{
  "hidden_size": 64,
  "vocab_size": 928,
  "init_std_qkv": 0.0704,
  "init_std_up": 0.101,
  "learning_rate": 0.00779,
  "beta1": 0.95,
  "max_grad_norm": 1.0,
  "warmup_steps": 200,
  "train_tokens": 134900000
}
Each number is 50 + 15 x the weight over the matrix's rms, rounded and kept within 0 to 99. Layers, rows and columns count from 0.

# layer 3 MLP gate, 192x64, rms 0.101, rows 177-191, columns 0-63
48 57 78 84 68 73 36 57 46 57 29 55 49 85 60 29 41 59 54 47 47 35 57 63 57 53 67 58 47 67 60 47 73 59 45 68 57 84 45 60 68 73 34 55 73 49 36 57 27 53 51 52 51 31 59 54 69 54 50 30 55 37 63 48
39 58 44 30 40 65 32 34 52 53 72 30 64 61 49 41 39 47 51 80 70 34 57 81 22 48 65 56 34 61 43 38 61 53 42 48 39 53 57 31 39 42 34 32 49 25 48 69 47 49 46 74 39 78 64 61 47 47 50 60 57 75 77 72
75 32 56 42 13 58 42 97 55 54 37 35 35 28 30 37 17 56 55 52 55 54 54 64 31 37 64 72 72 48 44 36 60 45 52 57 46 60 62 47 47 54 46 46 63 76 60 77 37 38 61 39 32 77 32 89 44 53 51 43 39 70 51 43
39 42 50 51 61 51 62 66 60 54 55 41 19 77 32 57 63 63 41 74 35 43 28 36 24 51 58 43 55 28 49 62 29 49 46 35 48 20 56 61 66 32 50 66 48 44 87 51 58 46 27 70 60 33 72 32 56 70 58 56 51 68 40 49
51 74 42 55 58 68 45 53 41 69 54 46 71 34 46 43 42 72 79 52 55 50 51 28 47 47 61 50 48 76 48 59 51 18 63 55 50 69 47 47 44 63 30 16 41 60 44 41 37 32 33 65 66 70 64 60 77 31 77 31 43 67 28 58
33 45 45 66 43 41 27 66 63 59 52 29 31 55 43 69 82 50 48 40 78 69 31 52 38 61 41 11 37 43 37 49 44 56 17 51 36 61 47 58 28 51 39 58 39 63 61 79 42 59 66 39 66 58 59 38 33 82 24 57 52 44 43 40
67 41 71 35 39 10 76 25 73 34 37 65 67 65 57 55 71 47 48 50 48 63 59 46 20 32 53 56 61 59 51 53 71 87 59 53 47 74 62 38 41 90 49 38 62 54 41 44 36 45 46 64 41 29 29 77 52 46 38 46 16 32 81 56
52 39 54 20 57 32 38 73 61 23 17 34 57 54 28 50 58 15 47 53 66 70 46 40 48 32 57 46 43 54 58 52 54 52 52 18 74 40 58 49 55 80 48 48 56 44 42 69 44 62 54 57 50 66 47 24 62 51 10 37 54 47 55 48
45 38 48 54 55 60 26 66 49 42 43 50 42 47 41 38 27 77 60 32 53 50 72 47 62 57 79 16 43 52 36 42 55 42 40 70 61 68 50 18 34 73 34 65 40 75 43 72 45 47 77 24 84 49 32 60 51 29 40 74 61 54 43 50
59 26 36 56 73 58 38 42 48 41 38 49 55 60 47 58 64 47 65 59 46 69 54 45 41 50 54 29 15 47 52 65 52 48 44 52 37 39 43 69 86 30 76 50 36 52 82 36 49 77 39 40 60 28 54 45 53 37 22 34 63 29 69 61
91 80 73 31 68 71 73 44 43 73 40 60 27 37 34 38 64 80 43 35 60 39 59 47 25 45 52 39 43 47 58 71 49 67 62 11 79 57 56 51 42 58 38 41 48 42 89 42 65 41 58 32 67 43 52 33 37 42 51 55 73 57 16 47
57 55 45 66 32 67 43 64 48 53 64 58 50 38 45 51 67 65 39 69 10 52 41 61 70 61 27 48 56 69 36 52 26 44 53 46 59 38 36 52 79 43 78 32 39 58 48 79 75 47 23 59 53 25 46 14 52 37 49 50 47 52 51 20
49 51 48 40 78 80 44 62 43 53 77 65 56 76 77 30 60 69 41 57 61 39 71 48 46 48 55 33 54 40 16 40 39 38 37 58 73 41 34 62 35 47 27 54 39 56 39 40 51 41 33 70 37 35 50 64 64 62 71 52 65 28 64 68
52 38 21 58 31 47 53 78 31 49 53 43 47 44 44 52 61 58 44 44 51 85 78 49 30 29 63 71 49 60 45 58 63 46 77 63 12 54 42 68 52 68 47 43 30 53 49 54 59 45 49 49 78 30 61 29 59 69 66 64 63 29 82 66
43 50 53 37 35 23 51 83 51 43 44 34 40 55 17 68 63 51 47 56 40 59 17 36 53 40 53 27 68 77 54 41 33 37 39 53 63 43 28 48 59 62 52 39 41 30 52 46 25 65 59 62 39 68 38 57 51 73 39 51 64 42 63 35
# layer 3 MLP up, 192x64, rms 0.101, rows 177-191, columns 0-63
39 46 33 31 13 61 56 65 47 34 43 71 46 51 37 68 61 83 53 45 64 59 57 56 44 44 32 33 28 38 64 54 62 61 73 23 47 63 47 63 10 49 61 59 29 34 55 45 48 38 69 66 45 35 51 59 53 47 67 71 61 59 30 54
53 62 35 68 92 63 37 14 33 46 45 52 47 35 31 38 62 47 54 56 14 57 32 25 55 37 62 49 63 61 41 47 59 75 37 50 64 59 52 60 39 44 45 48 32 43 41 56 47 49 36 43 39 28 33 61 86 32 55 43 74 68 67 58
65 37 56 60 44 36 56 71 85 51 55 36 36 44 42 69 70 72 53 56 40 20 64 53 46 31 24 26 71 39 76 33 47 50 27 56 32 47 39 69 69 43 36 63 50 56 69 31 49 44 22 45 69 31 62 99 54 49 54 56 34 52 40 47
58 79 34 61 62 27 65 38 45 54 48 68 86 40 72 53 46 61 34 16 47 53 35 59 55 44 44 74 80 62 51 57 36 17 26 56 73 62 56 43 53 51 55 64 79 59 33 39 53 49 53 37 53 47 60 39 36 60 33 39 39 40 76 69
36 75 40 52 54 61 43 52 20 60 44 56 99 36 76 34 48 75 54 23 49 49 50 59 57 35 61 71 41 62 33 45 50 32 50 47 34 49 41 43 54 33 73 45 56 58 42 71 59 69 55 47 65 57 60 25 65 35 72 36 54 53 70 75
43 46 68 50 34 43 60 46 33 54 46 66 55 61 43 68 52 78 39 45 54 51 52 24 83 33 44 22 81 46 57 49 49 68 50 28 35 63 54 51 33 52 34 33 75 55 41 19 20 47 57 76 42 29 21 58 53 77 53 38 63 48 37 35
19 55 54 43 60 62 54 57 73 43 28 46 73 20 45 64 56 35 62 38 40 51 37 22 53 47 61 40 61 73 25 34 63 57 52 52 47 35 49 62 61 35 42 54 64 52 92 44 28 74 43 57 42 68 57 63 33 52 59 43 54 64 63 38
47 30 48 68 57 75 60 37 52 60 56 70 67 54 46 43 47 53 47 40 54 30 52 66 49 58 76 58 56 30 49 32 44 45 55 52 50 52 55 48 47 46 67 63 65 47 77 12 41 33 12 43 40 52 39 70 34 43 66 66 22 51 38 40
57 65 63 59 76 44 60 38 41 39 86 38 45 53 71 66 82 48 56 30 56 43 34 69 39 68 50 47 41 38 20 37 51 47 60 73 37 36 66 60 49 63 53 73 28 72 49 36 59 28 37 34 60 43 55 82 46 51 49 38 33 65 66 66
38 71 66 77 55 72 43 63 40 53 49 61 49 63 56 56 43 42 44 55 50 84 34 52 65 55 37 51 58 35 36 83 39 60 67 61 62 79 56 32 72 39 22 56 70 42 37 22 53 50 42 52 84 53 88 35 55 52 61 75 65 72 39 62
56 47 38 62 38 52 31 59 55 16 38 56 45 58 46 41 54 40 72 61 69 43 17 53 72 48 19 55 30 83 49 44 67 34 41 64 57 75 48 72 67 57 28 62 27 24 48 53 46 43 39 64 46 51 52 43 73 53 39 52 44 65 91 41
44 51 30 50 29 62 54 58 52 52 59 62 57 46 35 45 69 42 20 74 21 40 38 54 74 43 41 34 37 66 63 61 55 54 19 35 55 48 52 30 66 61 51 19 39 29 53 72 63 36 47 73 62 22 78 40 50 41 37 31 45 45 62 35
29 52 54 39 62 56 46 37 43 39 43 62 40 50 28 58 43 46 69 51 43 33 42 47 48 38 31 62 68 42 69 60 80 45 51 09 44 82 45 49 43 55 67 52 49 28 55 79 50 81 40 39 52 66 36 56 35 53 47 25 49 85 49 38
76 51 46 35 32 50 82 71 57 49 35 68 63 47 61 22 64 40 58 47 80 50 56 52 55 33 46 53 35 49 59 46 57 31 65 46 58 28 56 77 47 48 60 30 39 23 87 50 67 56 77 44 75 60 55 40 54 48 35 66 17 55 58 42
36 47 46 79 35 88 57 48 56 52 48 49 65 61 35 14 40 79 33 21 60 46 72 55 42 53 66 58 31 62 51 63 64 60 54 35 36 56 35 27 35 23 45 47 64 72 54 31 74 54 59 67 44 63 65 30 34 35 42 44 81 32 72 45
# layer 3 MLP down (transposed), 192x64, rms 0.101, rows 177-191, columns 0-63
53 29 26 50 40 48 36 59 36 26 48 38 47 65 47 40 45 41 49 85 63 39 53 49 46 32 75 51 48 48 56 61 37 59 78 60 56 54 56 29 42 47 70 38 47 42 50 53 52 46 44 59 62 60 45 29 48 99 79 51 68 38 79 71
43 55 48 47 43 60 45 57 55 46 70 25 13 75 43 40 64 51 39 43 75 70 60 30 70 34 69 36 50 44 77 60 76 49 24 24 42 61 53 54 43 59 64 29 47 67 78 36 37 70 41 37 56 40 44 74 30 52 46 44 61 58 38 43
36 57 58 57 54 40 38 23 50 41 21 48 51 69 72 60 31 80 50 12 68 35 56 18 47 51 49 30 44 42 52 60 23 43 37 29 43 48 64 66 40 61 23 50 34 74 72 45 48 48 51 77 56 52 36 69 88 40 54 48 40 55 17 35
57 58 60 43 63 53 32 37 59 60 72 44 55 72 34 42 48 49 59 63 21 50 67 54 26 67 63 66 53 30 50 50 68 59 76 45 61 33 61 31 53 55 71 30 42 23 62 33 67 38 41 50 21 28 68 63 41 55 38 51 64 21 56 49
32 33 43 35 40 58 58 68 57 51 38 46 41 44 47 50 52 48 44 49 37 46 34 60 60 35 64 36 38 63 58 50 57 53 36 51 26 40 48 81 39 33 59 75 62 10 49 29 46 80 55 26 40 65 27 58 29 73 33 65 74 36 63 22
57 67 66 19 53 42 26 52 71 35 53 28 26 59 41 36 59 37 82 49 59 35 33 49 32 69 38 75 46 52 57 47 34 60 52 35 56 64 43 72 54 49 38 44 41 59 50 46 45 16 24 36 25 44 14 60 55 66 57 62 48 25 30 42
62 48 40 43 14 32 64 56 27 33 43 48 85 59 49 55 46 78 48 38 51 31 47 73 17 41 43 46 64 70 44 43 67 54 62 32 40 57 54 72 53 38 85 28 40 65 51 50 46 39 65 52 59 33 51 76 42 54 42 50 40 42 29 41
25 62 35 44 38 32 35 84 46 46 43 38 58 54 63 64 45 49 61 52 39 88 14 63 56 55 40 56 57 58 58 86 60 50 31 53 73 41 44 45 33 32 54 48 44 46 20 69 60 41 71 41 57 55 64 54 40 70 30 43 41 37 57 56
44 82 49 24 42 49 65 32 60 27 34 61 32 29 19 49 61 64 53 92 42 40 51 65 38 42 22 49 59 54 58 69 40 43 52 47 14 42 61 70 71 43 43 34 52 57 68 41 63 39 59 48 63 52 89 43 53 69 71 58 54 60 37 43
41 56 37 25 33 60 51 26 61 60 57 36 65 45 37 18 44 43 18 51 39 64 34 35 46 56 37 56 45 39 67 36 50 49 40 85 42 10 63 73 42 55 59 72 24 37 41 66 17 38 70 47 38 52 42 45 60 29 52 53 29 76 27 56
61 65 46 46 58 46 42 25 77 63 36 48 45 30 36 35 45 76 33 48 62 60 87 43 42 77 61 52 53 60 62 40 24 59 54 39 60 27 49 50 45 51 67 28 46 44 48 24 63 57 76 43 59 85 58 36 18 47 39 63 40 37 50 47
38 75 56 54 46 64 53 75 37 28 59 32 21 32 69 62 45 44 41 58 26 15 53 62 46 60 44 79 32 36 41 54 57 39 26 33 22 49 32 56 65 53 70 38 65 51 52 00 35 43 60 54 55 30 44 48 53 56 40 55 48 46 42 65
65 37 64 36 60 56 61 65 56 69 42 36 73 57 29 56 61 46 39 52 32 43 29 32 40 43 34 57 44 26 33 49 77 32 37 26 52 50 59 39 59 40 57 46 65 33 34 42 50 68 22 82 31 37 49 43 31 56 38 37 37 55 63 06
62 55 60 57 80 53 68 56 43 50 56 52 31 44 64 27 48 18 52 78 21 46 46 29 85 63 39 52 47 31 49 72 68 54 58 30 48 44 22 58 45 55 39 41 38 57 25 43 43 76 55 42 59 72 52 52 55 22 30 46 64 46 30 48
60 43 48 71 58 48 49 47 46 79 25 51 42 45 36 43 70 55 33 73 49 51 44 54 50 62 77 50 41 38 28 66 61 70 32 32 57 16 75 29 50 54 49 82 47 75 57 55 46 36 55 38 37 78 41 79 33 19 49 25 64 61 37 25